Part of a small language model's weights: rotary positions.
Each number is 200 + 30 x the weight over the matrix's rms, rounded and kept within 0 to 999. Layers, rows and columns count from 0.

# layer 3 MLP gate, 1728x640, rms 0.0549, rows 735-764, columns 0-79
163,186,122,231,191,194,154,248,202,200,209,184,188,163,166,240,284,143,191,200,189,200,173,278,200,280,221,237,205,198,176,204,193,212,176,207,177,206,216,221,238,231,244,152,207,164,180,215,230,218,149,195,206,188,263,221,149,213,211,206,153,203,174,184,202,231,183,217,171,190,175,184,210,244,195,193,209,217,205,215
217,237,225,221,195,216,183,253,167,239,245,194,140,178,198,200,203,152,183,209,230,239,190,211,170,150,199,218,187,214,199,187,215,210,197,203,191,201,195,180,172,242,186,194,217,208,238,177,232,173,202,205,214,180,231,215,211,195,218,187,174,171,196,211,220,236,216,218,135,224,188,218,273,215,224,186,181,217,152,179
234,227,254,211,209,250,208,182,197,178,253,177,257,266,203,192,203,252,219,202,169,169,149,189,225,224,159,190,185,250,231,189,171,151,231,227,213,253,206,207,206,238,189,200,215,206,219,192,208,244,184,200,189,206,177,217,218,162,186,219,209,202,237,199,201,140,239,211,232,195,201,175,185,140,172,203,216,178,96,146
191,242,162,164,215,183,219,167,218,228,207,207,182,231,158,185,128,204,214,218,141,217,208,199,153,223,179,218,212,156,228,205,191,208,207,230,170,259,273,157,150,191,170,131,170,155,213,223,245,219,226,217,119,210,182,170,240,184,213,221,180,165,213,231,234,267,185,209,224,187,172,232,172,197,200,199,232,182,224,235
230,241,218,207,197,232,234,208,188,181,239,187,176,166,236,167,181,251,230,207,209,169,218,198,200,245,151,146,226,177,226,192,175,158,210,229,191,140,224,203,242,176,184,239,235,194,184,178,267,199,206,185,194,219,165,193,171,181,164,220,182,175,253,213,191,214,224,219,214,200,218,207,192,227,203,212,114,242,199,198
216,208,202,168,166,158,243,226,205,256,222,178,176,231,209,174,205,185,218,191,208,220,232,175,183,191,189,139,209,171,209,196,177,205,127,178,212,234,190,229,222,183,207,203,181,227,267,172,233,159,230,210,217,177,233,191,176,189,214,237,203,204,209,184,145,209,181,181,197,177,210,195,188,212,236,185,208,227,118,217
207,210,185,219,176,152,176,196,199,219,211,188,139,174,243,219,226,161,178,222,179,170,201,180,194,169,192,203,180,214,194,230,260,137,199,179,206,176,221,207,191,193,203,213,181,146,240,191,154,231,154,263,201,230,179,204,191,240,212,189,193,186,188,229,204,177,207,225,220,199,189,194,138,200,209,212,268,161,180,185
203,182,193,146,226,194,169,210,150,198,154,156,199,255,218,147,226,242,180,202,156,199,159,215,193,202,193,220,197,192,173,254,227,193,229,177,174,255,282,156,215,215,229,220,203,210,143,200,210,208,189,239,230,200,188,195,154,180,237,199,221,197,196,181,226,162,180,209,184,212,187,194,168,185,202,234,172,225,203,212
158,172,200,208,209,213,227,189,229,213,180,163,257,201,181,230,132,161,234,246,160,159,182,266,188,237,264,166,175,186,149,161,222,157,178,218,234,142,227,182,221,170,196,184,213,217,196,173,180,223,209,182,179,207,182,190,238,226,141,212,218,204,205,191,211,137,146,182,197,223,172,215,183,184,170,226,251,111,253,220
181,176,170,214,142,224,229,204,182,230,191,186,227,198,217,214,152,223,196,232,241,166,150,171,229,196,242,208,196,208,219,215,173,213,227,193,172,251,222,208,175,179,222,220,201,172,215,196,212,222,226,164,215,194,171,257,196,215,179,192,190,226,136,187,232,243,213,177,226,217,183,263,183,202,171,164,224,235,216,253
172,148,198,225,205,218,168,214,244,212,209,185,222,213,193,196,179,236,210,219,262,192,215,215,208,191,184,226,229,184,204,220,222,202,178,239,153,189,208,236,183,210,206,196,180,194,203,234,147,133,195,179,222,205,162,203,194,167,176,188,205,176,198,179,182,183,145,206,194,179,285,173,214,204,198,242,229,227,191,203
221,172,190,198,244,224,190,169,190,178,135,196,170,189,190,245,250,146,270,177,256,186,202,193,195,182,175,220,161,195,272,196,223,152,245,232,229,168,285,229,141,188,215,196,174,178,237,144,235,221,165,157,132,209,214,170,229,172,164,195,194,228,195,213,215,210,191,176,239,172,210,274,215,178,183,197,189,205,204,203
199,168,143,256,157,218,255,191,217,200,191,223,206,230,204,169,173,188,194,176,193,209,186,161,188,181,210,236,192,239,162,205,276,160,167,183,174,172,214,274,245,199,205,178,175,178,221,188,208,207,184,189,120,223,202,250,145,141,244,195,146,156,206,196,198,243,172,239,169,162,181,182,197,174,198,171,211,190,171,163
254,157,189,155,157,241,232,210,155,205,187,212,157,206,239,221,226,213,212,197,196,171,144,190,183,204,198,188,161,245,239,169,189,157,172,200,224,213,232,213,271,247,194,163,149,227,158,152,214,202,180,147,201,193,204,201,231,212,211,194,163,218,238,162,211,211,217,218,288,211,208,177,164,179,207,171,187,171,192,213
220,238,251,221,187,159,207,209,166,231,168,165,167,240,214,239,179,203,209,201,196,256,179,206,211,145,220,242,170,204,192,170,222,187,225,252,213,205,194,239,189,199,145,209,211,121,172,200,210,240,184,235,190,185,262,190,218,237,293,197,198,204,190,211,145,241,215,195,248,217,206,204,197,192,218,228,186,169,166,195
200,214,226,201,164,168,182,183,152,220,228,187,205,175,220,213,164,210,145,206,232,202,226,188,182,177,214,186,192,217,163,193,223,255,225,190,179,174,209,180,153,215,191,203,251,195,190,195,224,207,204,182,193,105,193,206,215,176,183,217,166,151,202,214,214,216,175,176,160,219,205,267,207,248,196,182,219,216,181,225
264,214,213,163,163,177,206,145,221,201,185,197,207,197,211,164,198,214,212,195,194,225,201,233,238,234,239,206,184,211,169,247,168,166,171,201,195,227,182,240,205,199,200,190,231,182,202,231,195,234,200,178,221,146,159,191,229,185,162,269,175,163,194,213,259,157,190,175,154,236,242,191,172,173,219,206,208,168,213,204
214,147,264,229,142,235,178,233,231,230,193,206,222,211,226,158,190,183,193,205,151,201,224,221,233,201,202,207,241,171,207,191,188,216,214,205,178,221,246,192,239,174,248,179,182,191,203,213,183,195,194,202,201,182,138,245,216,205,134,195,209,253,254,213,295,199,229,228,151,265,194,226,190,187,186,230,126,204,216,199
236,185,216,199,188,229,163,173,207,181,199,215,247,198,221,224,187,203,213,176,219,125,184,211,221,220,208,210,177,198,182,163,246,239,209,183,164,222,227,193,233,195,220,207,163,232,145,203,251,129,216,157,218,216,258,230,168,173,206,179,186,210,164,216,177,189,218,235,214,213,195,226,171,164,204,186,204,171,206,197
225,214,192,160,179,182,176,272,253,166,167,228,216,214,151,219,229,205,161,245,246,203,175,142,183,213,160,214,189,196,225,271,164,225,203,235,205,189,176,187,188,242,202,184,170,203,220,184,168,189,223,185,240,189,195,211,147,231,196,199,196,237,216,233,162,157,167,196,228,198,185,244,181,206,225,166,225,154,198,181
230,196,212,176,219,176,228,198,185,171,187,208,219,218,165,174,214,206,202,258,208,216,191,203,239,240,171,194,228,221,272,208,253,281,154,203,226,196,209,218,207,157,190,196,183,167,179,220,171,192,185,211,233,215,206,240,177,198,215,158,237,189,127,205,247,188,219,179,189,207,201,172,188,188,195,148,204,238,188,197
213,196,167,170,165,246,195,202,176,210,208,208,189,196,165,239,203,225,219,172,161,202,191,253,174,191,187,192,210,138,173,230,220,189,145,166,183,193,255,208,188,155,223,200,181,183,188,181,164,194,147,210,206,248,205,171,226,195,239,232,199,162,238,174,202,192,216,246,227,220,207,212,195,209,211,165,189,163,234,194
209,195,186,219,174,189,176,211,211,191,192,163,227,172,207,163,201,189,246,195,223,216,210,211,214,252,173,183,174,219,248,224,215,254,187,216,211,185,170,267,215,221,152,223,208,205,193,228,258,200,155,160,171,216,189,172,184,209,206,245,236,213,232,182,172,211,218,196,214,211,177,177,242,157,172,199,227,221,234,220
213,168,126,218,189,202,272,269,183,231,196,246,167,249,208,247,228,162,164,203,268,185,215,197,177,170,223,241,242,218,296,228,139,207,173,168,187,224,178,174,187,178,181,189,229,198,206,215,167,180,181,151,236,179,148,228,165,280,208,247,204,206,205,214,183,230,205,183,181,156,226,186,231,170,213,172,183,175,176,169
212,157,181,178,202,203,222,151,182,149,218,289,176,161,203,208,217,259,207,246,245,158,178,199,133,192,214,198,164,190,202,226,183,219,255,243,174,135,193,171,211,195,188,185,204,214,168,222,196,185,230,182,169,208,218,272,191,134,168,208,214,249,182,202,237,141,216,236,252,224,199,200,205,175,200,221,149,198,187,201
188,196,198,209,265,169,240,184,193,199,184,204,206,208,213,172,167,151,159,213,228,197,171,155,195,128,195,205,207,225,209,182,160,218,170,160,200,244,204,212,214,183,188,171,225,181,200,166,178,187,208,169,199,225,238,157,204,185,217,233,178,181,157,189,172,229,163,209,224,185,270,102,211,133,147,186,165,206,212,178
174,225,240,192,168,208,201,244,183,228,188,158,195,210,231,160,196,216,199,192,235,233,183,132,200,145,144,168,188,198,176,191,173,177,169,204,183,225,218,232,241,163,165,212,231,196,178,184,171,209,177,200,255,190,179,151,204,182,198,222,240,202,166,190,187,165,167,187,205,208,234,235,180,210,165,209,190,122,188,212
206,240,170,164,170,225,214,200,248,196,187,282,218,202,204,204,176,217,178,211,198,187,215,178,156,210,215,196,175,196,217,164,206,207,173,199,256,205,236,188,215,195,181,139,203,208,181,267,196,181,195,176,175,198,204,158,217,194,174,224,201,167,161,247,246,186,230,239,174,191,181,197,181,216,193,177,225,212,187,236
171,185,165,142,184,215,221,215,224,161,254,167,245,183,187,248,195,165,228,185,157,246,254,193,171,268,174,187,254,210,212,161,189,167,233,232,186,201,224,200,164,235,200,231,227,226,270,162,148,234,203,257,116,193,194,206,223,271,251,247,201,243,147,190,182,207,200,199,182,144,137,196,234,156,223,187,154,212,197,190
207,189,218,179,177,203,192,200,219,232,243,237,208,203,169,243,144,202,239,173,190,149,164,166,143,130,186,142,232,202,231,236,190,236,172,242,246,214,201,175,223,201,213,264,170,170,244,140,201,218,212,233,150,157,197,208,184,211,216,170,204,153,173,194,190,222,227,180,244,186,218,233,264,226,194,171,305,178,159,199
# layer 3 MLP up, 1728x640, rms 0.0548, rows 735-763, columns 0-79
191,153,192,210,190,201,169,213,179,199,200,214,179,199,211,242,234,164,181,245,215,219,218,193,211,266,201,253,214,181,239,213,241,203,176,136,201,212,195,227,194,209,232,193,244,189,215,202,203,225,206,223,241,223,241,239,212,179,167,204,171,225,242,169,226,204,144,157,176,163,188,188,188,251,168,244,194,223,216,176
171,205,214,238,172,216,209,161,183,203,173,161,198,210,201,178,191,238,220,185,188,212,205,221,180,168,172,191,260,152,221,164,213,164,218,158,172,214,227,163,222,247,228,180,186,201,156,159,190,211,118,188,207,167,193,265,175,198,185,222,247,216,258,235,188,209,177,227,228,151,177,231,170,171,233,201,176,170,182,210
254,212,191,159,177,185,221,213,220,217,151,217,148,203,194,215,179,186,203,179,211,160,176,225,169,233,226,183,182,194,208,159,208,163,228,152,223,199,253,216,162,242,178,195,213,190,146,215,237,219,241,226,217,207,157,144,134,230,142,163,249,232,236,221,213,200,211,245,173,212,212,197,219,179,204,181,185,217,213,259
182,238,205,177,213,140,162,174,246,186,223,230,182,197,159,235,214,187,231,181,208,201,235,222,219,191,138,201,166,236,161,227,263,202,164,224,148,217,178,161,222,213,207,189,207,126,261,226,214,154,198,193,206,172,205,190,198,236,183,209,196,169,187,228,194,159,174,187,210,215,179,265,220,269,151,200,181,184,207,203
166,222,240,230,231,206,145,170,220,167,202,181,189,189,166,193,209,179,220,221,217,212,244,261,168,186,176,214,148,228,183,188,224,237,249,207,197,255,146,188,161,187,210,226,229,152,207,134,181,200,198,184,177,179,144,151,218,218,184,200,192,190,232,182,196,210,178,191,179,216,171,208,201,170,168,198,166,210,175,223
180,216,202,210,204,196,218,177,172,244,205,195,142,196,176,191,173,225,180,184,198,230,147,182,215,177,223,200,190,229,210,175,179,220,194,210,233,225,202,238,247,194,203,156,174,201,170,226,173,177,186,203,215,266,249,181,229,180,208,187,245,212,156,247,242,210,170,214,179,237,156,264,268,220,175,155,204,154,179,197
169,179,219,170,197,193,214,253,225,196,222,206,218,211,228,212,225,170,241,202,182,191,185,201,221,215,189,239,210,211,181,189,220,154,121,199,215,215,225,231,200,207,251,177,214,239,200,224,189,240,200,236,183,242,202,190,195,205,191,275,267,176,142,160,214,223,167,215,214,238,173,222,186,175,205,199,233,210,156,243
242,206,243,238,226,183,189,179,155,182,200,229,195,183,147,270,179,231,242,232,170,159,154,193,207,226,235,214,247,161,201,190,186,217,153,180,224,203,190,234,199,211,233,230,226,205,190,260,221,180,248,231,195,253,279,222,188,223,215,252,213,196,213,231,206,210,215,212,201,269,240,184,164,193,194,212,163,170,221,126
181,179,186,200,171,200,201,200,177,187,199,237,218,221,195,204,238,150,251,216,184,198,208,213,205,232,201,185,232,167,201,184,174,213,145,214,230,186,218,194,237,187,269,206,187,190,202,225,178,186,239,232,207,144,254,252,204,174,190,155,176,214,189,240,199,196,225,199,167,257,176,225,178,202,208,170,179,182,229,152
207,199,169,241,193,185,195,155,162,201,259,185,229,171,188,186,127,242,180,216,223,193,198,213,262,234,175,210,200,180,154,169,199,272,206,237,243,230,222,159,204,192,180,200,221,203,185,199,180,192,224,197,211,163,193,226,198,162,201,192,179,181,191,184,134,195,215,229,210,191,182,205,199,173,224,221,194,243,240,247
199,189,205,185,188,227,181,252,147,177,209,202,191,186,261,157,184,217,255,227,201,206,198,232,199,187,184,216,174,211,205,243,209,191,224,191,259,224,194,206,227,229,201,185,128,218,152,198,185,227,201,207,163,155,215,224,165,212,243,241,255,211,191,214,214,218,200,245,178,161,219,154,174,183,214,142,183,168,260,160
162,241,152,162,184,207,176,190,169,215,198,208,157,183,172,221,243,205,213,246,182,248,244,229,205,237,153,216,229,188,198,164,150,183,185,265,177,184,199,217,216,189,228,229,198,200,220,182,232,142,233,162,218,158,160,161,212,248,156,183,181,151,269,170,234,187,187,217,217,235,236,195,192,185,206,167,202,200,198,206
173,221,217,206,191,218,229,151,215,209,234,174,226,179,212,208,162,192,206,169,205,245,192,240,246,230,192,192,194,210,222,239,184,212,194,168,162,265,221,261,190,166,211,158,198,186,181,165,213,223,141,193,191,242,188,192,218,139,196,221,212,206,158,219,167,211,220,184,201,110,243,181,218,211,197,186,185,215,224,222
211,212,233,194,186,259,224,192,186,224,189,270,171,148,174,191,186,213,165,245,181,209,186,239,187,141,215,239,222,161,157,240,224,176,182,210,268,215,176,180,214,204,215,202,250,170,201,257,159,196,201,119,187,235,206,236,226,201,268,245,191,187,199,181,282,215,202,218,142,225,243,191,199,226,199,165,178,217,209,189
196,176,225,214,201,218,180,205,203,216,151,211,177,199,200,181,257,186,220,194,211,259,186,161,154,204,206,121,204,209,176,229,197,201,224,178,248,216,181,155,201,214,245,190,193,152,157,189,233,184,223,110,267,180,206,205,182,286,259,199,213,254,167,229,165,236,189,186,238,214,229,186,179,189,208,205,205,217,211,223
185,273,257,200,221,208,230,234,186,224,193,223,194,175,180,217,208,143,198,173,213,205,234,229,173,239,182,170,174,184,211,204,192,241,218,209,204,195,207,193,210,186,224,231,204,181,187,185,233,219,266,201,196,178,164,246,120,225,254,229,223,182,150,209,188,269,265,271,192,204,207,198,254,201,221,202,168,189,184,232
259,274,187,207,203,203,244,149,204,192,222,149,157,146,211,216,184,179,118,183,204,208,267,229,146,181,175,187,202,134,196,193,208,190,224,195,233,208,193,219,169,247,211,182,212,155,144,210,216,241,175,192,175,247,167,161,206,225,240,181,218,223,171,159,183,199,171,210,246,208,255,225,159,130,192,197,175,210,216,168
189,190,141,218,139,142,127,230,225,156,235,191,192,201,257,218,154,169,217,237,223,237,240,197,195,225,181,198,288,141,156,157,161,185,194,215,218,229,175,226,218,148,206,167,216,227,238,189,193,192,196,198,226,220,185,131,163,237,168,171,194,195,218,222,215,212,187,123,259,257,221,214,200,236,219,203,145,158,222,212
204,191,208,201,198,227,186,209,186,220,201,206,199,170,176,191,228,202,168,184,218,226,254,173,198,214,162,209,204,211,196,195,208,164,196,200,167,224,204,217,199,190,185,180,191,214,201,168,197,245,182,214,194,229,183,144,154,211,182,218,252,181,229,188,192,166,186,215,174,218,183,194,183,231,195,214,227,191,204,255
144,249,171,226,228,198,210,212,209,166,150,225,250,192,162,211,152,220,198,205,170,176,163,242,236,214,179,181,208,187,182,149,215,221,180,157,204,186,177,211,243,217,174,192,180,208,199,261,200,253,225,227,184,178,223,184,212,217,192,175,195,205,244,208,199,189,201,216,171,199,214,200,184,180,219,175,207,292,146,158
207,228,234,204,219,201,261,198,138,168,210,200,258,203,161,200,246,192,178,223,211,158,232,210,220,211,176,202,194,238,209,186,265,200,203,152,190,203,196,245,161,177,182,179,156,211,191,202,190,202,193,162,255,210,203,272,210,184,186,178,205,150,184,243,202,252,204,195,196,205,214,215,163,133,226,171,192,223,252,194
193,178,179,182,171,175,206,222,243,210,214,265,220,213,246,232,194,146,226,189,172,195,199,177,243,207,257,207,167,159,197,219,236,209,198,194,147,230,159,230,181,198,198,185,213,175,221,228,225,179,246,214,202,195,206,190,216,228,202,226,165,226,220,208,268,159,251,186,199,180,191,202,217,182,223,217,203,164,185,165
204,194,269,202,170,230,196,165,162,119,204,176,203,236,202,213,210,251,183,133,274,234,194,213,144,190,212,198,160,226,194,190,143,183,132,233,192,177,205,186,211,193,169,187,203,213,242,191,168,191,238,182,218,245,221,204,233,228,215,199,170,218,216,210,188,185,147,253,203,214,190,262,177,214,205,224,180,182,236,183
201,204,238,224,208,194,217,214,207,144,155,184,212,189,175,234,187,195,199,143,233,197,179,229,171,212,211,186,195,213,184,185,230,264,179,172,199,190,170,198,225,194,235,243,203,146,188,195,173,205,191,164,222,171,182,182,219,224,153,224,213,210,173,192,190,245,197,212,210,206,163,229,206,151,221,180,213,217,208,163
211,209,218,154,175,178,186,159,224,269,187,168,169,176,253,218,185,175,219,213,243,241,191,156,200,207,244,172,232,132,258,189,260,213,243,203,193,182,175,219,215,222,217,206,253,210,233,256,174,211,202,202,191,161,178,149,243,178,248,146,205,227,180,205,166,171,203,179,191,186,241,164,192,189,246,251,174,190,204,192
182,231,149,207,177,176,256,193,211,200,222,218,206,212,218,208,162,171,182,186,195,174,157,169,146,206,168,214,172,217,202,192,201,203,216,172,185,195,225,217,254,237,180,226,227,215,192,248,203,219,218,239,190,243,208,169,196,190,169,205,197,225,176,200,214,171,209,172,161,245,186,153,179,194,191,185,214,189,205,150
206,144,181,202,197,193,191,195,159,246,248,184,172,162,233,178,263,222,230,193,244,166,198,225,216,251,231,164,180,243,225,244,177,161,195,160,208,219,173,229,214,176,163,242,259,154,209,188,179,220,194,257,235,231,211,217,194,225,194,196,201,212,168,192,162,239,246,153,208,220,164,201,182,192,152,194,172,245,217,194
203,133,157,203,199,194,255,215,186,218,215,205,200,143,216,168,181,208,202,191,196,164,220,190,204,221,235,195,201,139,198,235,190,206,241,208,241,259,236,168,172,207,254,151,215,240,189,150,172,207,162,194,222,224,221,185,188,232,155,184,206,199,234,193,224,223,174,214,203,147,230,220,236,141,160,201,202,187,235,202
214,197,228,191,187,231,179,228,191,193,215,220,186,201,286,200,163,221,216,199,218,199,223,208,181,184,136,237,226,227,218,222,179,199,207,235,248,232,205,215,249,186,197,224,188,218,242,205,204,167,185,220,196,212,147,221,211,236,153,254,166,182,209,166,141,179,172,214,174,167,207,174,173,201,173,178,191,196,180,200
# layer 3 MLP down (transposed), 1728x640, rms 0.0545, rows 735-763, columns 0-79
267,194,181,233,182,178,208,195,224,190,203,200,260,183,184,191,190,202,210,221,226,217,117,219,236,266,179,214,196,223,168,186,221,190,254,186,198,134,215,198,225,272,231,180,197,244,223,205,158,166,193,203,207,220,183,186,203,198,149,146,192,156,228,162,186,171,206,225,178,240,191,196,160,219,210,243,196,198,193,217
188,224,178,194,209,205,212,261,200,201,220,174,162,213,170,204,238,195,241,180,175,168,200,213,154,214,233,185,173,218,211,202,175,219,202,196,215,194,207,204,185,207,161,226,215,175,227,166,252,210,215,124,228,269,207,214,195,188,143,197,184,216,228,181,214,174,188,213,202,186,196,199,255,209,186,229,205,190,202,227
222,232,189,198,151,178,190,200,204,227,208,218,203,191,203,239,198,197,213,256,242,181,204,196,202,197,168,187,213,247,134,216,173,208,222,188,235,235,275,191,163,218,150,220,239,162,193,226,265,182,186,221,205,213,161,228,218,202,227,185,197,192,160,177,209,151,213,158,218,200,231,271,218,139,216,260,223,181,200,218
186,136,229,236,200,254,189,169,222,210,184,199,226,214,251,214,251,173,239,213,188,225,204,223,149,169,243,164,184,230,164,210,207,209,208,212,186,225,188,209,223,223,210,199,147,188,140,204,160,242,202,211,161,225,163,219,153,204,187,159,148,197,196,250,206,196,230,239,130,239,208,232,175,230,173,184,216,189,239,179
181,148,159,206,191,226,244,186,265,182,271,218,216,175,168,215,172,189,180,216,218,185,199,235,198,230,194,162,211,212,155,161,175,203,192,197,155,248,227,206,210,187,181,224,245,164,213,207,174,202,195,169,210,217,202,194,171,229,146,222,175,198,203,240,192,231,133,277,211,180,194,192,235,238,178,224,263,149,188,232
209,237,233,209,178,188,192,174,214,184,204,223,236,179,210,251,184,200,208,186,206,249,230,182,150,213,177,220,251,226,229,230,232,214,197,203,157,193,199,178,252,279,115,207,194,233,164,171,215,266,235,153,182,251,267,184,173,189,160,228,194,204,203,178,243,140,246,205,187,270,174,227,237,195,210,215,195,200,235,201
211,256,163,236,218,212,246,200,217,181,228,199,180,196,232,210,179,196,223,258,188,217,162,191,208,181,189,187,232,192,226,180,183,227,225,206,189,208,214,178,179,206,209,209,203,214,192,246,201,181,143,208,211,191,169,180,194,188,249,195,242,137,192,187,143,198,196,221,210,188,204,184,197,203,227,146,207,228,169,211
140,197,180,221,192,202,152,181,187,199,197,184,205,186,199,291,147,206,189,152,226,204,189,211,161,172,253,210,181,191,192,127,197,222,177,234,220,135,194,263,140,192,220,140,207,176,205,247,162,234,204,189,177,234,224,190,258,243,199,181,219,231,188,257,230,240,206,171,235,179,179,176,211,222,261,188,180,199,184,173
216,144,167,211,225,227,201,158,213,218,219,232,238,190,207,260,240,188,178,187,217,215,210,201,192,151,221,171,206,194,188,221,179,244,190,199,178,239,142,220,221,205,228,172,206,167,190,191,238,208,166,260,214,184,210,234,175,158,237,213,186,215,223,247,181,186,196,225,188,189,155,154,142,234,217,144,162,231,151,175
189,177,187,222,177,175,145,210,168,250,260,201,163,207,204,207,240,168,209,218,249,150,215,230,221,271,215,227,222,177,158,162,200,213,194,219,177,190,113,218,193,207,199,174,192,187,179,213,210,191,226,203,184,179,193,144,169,233,223,179,201,208,192,186,209,239,221,211,177,242,214,207,204,256,229,210,232,192,180,194
165,233,179,171,161,217,246,215,155,223,244,189,188,192,165,203,180,229,219,171,166,215,212,154,222,235,168,185,183,195,216,197,217,176,198,232,196,186,183,207,177,235,203,177,259,217,220,194,190,203,206,172,198,256,187,172,170,214,198,199,167,254,190,173,222,241,211,172,206,204,199,205,144,187,211,195,166,226,159,222
194,146,217,144,212,245,192,198,197,194,227,195,199,195,150,213,170,205,177,211,185,151,249,197,228,233,212,204,164,193,174,194,223,215,209,173,182,230,203,192,243,156,206,148,188,199,208,225,228,164,225,217,206,248,209,164,184,236,211,125,210,224,229,208,157,196,135,210,206,193,169,171,227,238,182,202,176,204,177,209
150,180,219,203,178,205,207,199,182,192,165,218,209,218,177,213,220,197,145,258,198,215,220,217,202,250,207,207,193,193,177,210,240,167,232,149,182,173,193,226,210,225,172,163,209,224,153,190,242,187,183,161,170,173,175,141,169,168,164,255,166,188,207,198,154,207,179,243,210,224,196,185,206,210,219,218,175,249,220,212
241,200,219,181,227,225,268,213,225,196,216,236,184,162,175,166,173,189,197,213,196,217,227,179,225,199,190,168,193,216,144,245,209,232,265,201,221,196,135,149,240,261,149,219,214,230,219,194,174,195,163,222,206,185,180,243,161,134,206,222,194,186,202,231,254,172,168,148,164,187,222,214,177,158,246,203,192,211,222,179
226,217,211,200,186,194,186,241,192,183,224,190,201,234,214,173,197,180,227,180,242,264,236,178,244,163,165,152,164,244,218,218,205,188,205,177,202,254,208,184,278,242,183,189,233,211,271,208,144,142,208,209,203,173,206,220,205,213,229,216,215,238,173,182,199,209,239,181,226,251,186,202,227,160,253,199,187,175,244,149
244,217,209,214,233,223,189,154,188,194,198,184,188,155,230,240,174,230,161,187,215,154,208,172,170,194,211,236,162,202,195,242,246,218,183,219,169,181,151,185,249,248,175,222,207,176,193,196,193,235,200,174,189,141,181,176,208,187,166,209,181,222,186,207,214,214,192,198,189,183,186,221,195,198,229,160,215,181,185,231
223,189,137,146,247,176,192,192,186,252,222,222,212,117,252,164,203,211,118,184,174,206,205,217,248,147,199,245,189,250,174,210,186,211,229,214,208,188,257,209,234,197,196,166,155,186,198,222,208,212,146,208,246,189,198,202,178,216,184,152,182,211,190,196,159,239,257,168,165,214,192,163,176,192,242,213,174,185,182,162
187,179,153,197,191,157,203,188,204,220,255,196,183,226,118,167,212,239,206,205,244,242,205,185,214,214,251,231,170,199,164,169,173,150,135,207,202,228,186,176,196,207,174,185,166,213,226,226,188,147,197,207,154,225,197,183,190,239,198,241,175,215,176,171,177,225,176,112,171,177,244,190,193,262,176,188,199,151,196,202
233,190,167,176,194,252,134,173,235,210,126,211,220,217,249,227,177,188,214,192,190,181,186,238,204,192,176,227,237,218,190,159,184,199,190,210,207,252,222,145,206,189,229,149,242,234,182,185,210,197,206,208,227,220,227,224,208,197,149,179,237,258,222,212,173,208,172,195,169,172,225,211,205,173,183,145,188,142,181,211
218,167,225,180,181,173,215,177,220,207,197,217,224,234,162,189,219,230,183,148,231,207,237,159,164,196,217,190,170,200,188,241,202,197,219,188,185,220,215,159,204,158,194,212,179,181,135,174,211,129,170,184,232,188,217,173,200,220,200,215,214,236,222,260,208,191,163,205,190,160,190,107,198,236,194,193,195,150,184,207
195,151,206,177,251,226,210,209,206,201,220,217,180,180,215,213,243,181,206,208,220,179,169,187,209,160,180,200,176,211,191,185,183,252,156,190,195,246,230,232,203,151,215,263,240,180,196,158,223,219,173,208,185,166,208,207,210,213,200,164,160,210,227,170,167,231,254,228,200,179,209,163,213,190,179,189,269,224,162,159
174,202,243,212,209,230,174,218,198,219,192,203,201,228,202,208,179,197,227,192,195,242,215,187,202,259,145,249,195,199,173,237,233,174,244,150,199,238,180,184,248,194,158,199,217,231,212,215,214,169,190,150,177,223,191,169,202,159,209,177,163,193,206,119,175,195,161,173,213,232,181,220,186,255,210,231,201,182,201,188
227,244,220,210,312,203,154,204,214,168,221,229,273,223,149,237,233,198,181,208,189,182,149,242,313,191,208,221,168,130,162,166,181,199,224,199,213,223,170,200,170,173,198,182,248,241,239,218,207,182,189,165,210,248,148,183,149,229,257,252,199,205,241,177,215,179,191,166,181,174,177,191,147,218,181,197,173,294,224,201
236,177,172,187,239,172,240,154,195,126,253,237,201,206,250,172,197,169,205,219,236,221,174,192,230,141,227,211,199,237,254,235,191,190,212,200,147,188,209,199,149,186,256,169,165,213,198,162,183,235,196,172,204,175,241,190,200,184,228,212,171,190,220,152,226,183,143,204,192,188,205,134,187,191,204,219,206,225,208,161
156,201,211,209,250,213,255,180,196,191,162,195,196,232,218,185,185,174,186,188,185,182,271,208,219,183,243,218,226,231,191,158,207,183,211,162,234,206,251,233,196,74,262,181,236,206,207,155,207,173,220,173,201,210,216,171,233,207,167,250,251,184,175,153,195,215,235,153,172,205,247,198,209,220,127,175,181,150,216,185
235,224,165,217,249,183,257,200,241,221,206,216,203,154,156,152,200,186,233,131,190,190,203,171,205,169,227,195,143,168,182,171,232,216,207,231,219,224,189,179,201,210,205,197,200,248,150,214,154,161,228,210,237,200,202,193,183,175,208,209,221,220,162,242,182,181,155,160,151,214,222,226,173,276,223,190,220,186,213,224
181,197,199,137,235,167,181,166,124,172,163,209,233,210,235,189,235,213,215,214,206,175,161,166,254,148,191,216,191,144,160,152,220,211,190,129,203,203,178,203,143,189,228,167,199,184,136,193,185,189,223,156,236,145,210,243,142,127,200,159,222,192,169,209,137,197,161,164,216,164,188,261,170,232,216,242,184,256,185,190
202,227,253,208,187,239,196,214,134,162,243,170,180,194,150,214,177,234,165,223,182,208,241,203,226,221,160,202,265,180,230,196,191,217,258,212,225,224,219,237,214,239,173,158,197,222,250,230,257,224,169,214,197,167,244,173,246,240,205,201,148,177,234,210,224,160,222,137,199,208,217,256,176,180,186,204,209,212,184,183
201,222,212,210,238,220,194,202,173,250,207,209,205,180,197,207,131,188,187,143,207,175,219,210,227,206,159,219,222,197,225,142,213,183,198,207,253,205,195,188,190,127,207,130,184,253,199,186,224,205,232,184,203,174,272,187,214,128,190,196,201,183,174,141,182,197,182,220,236,203,214,230,277,229,173,193,171,157,187,210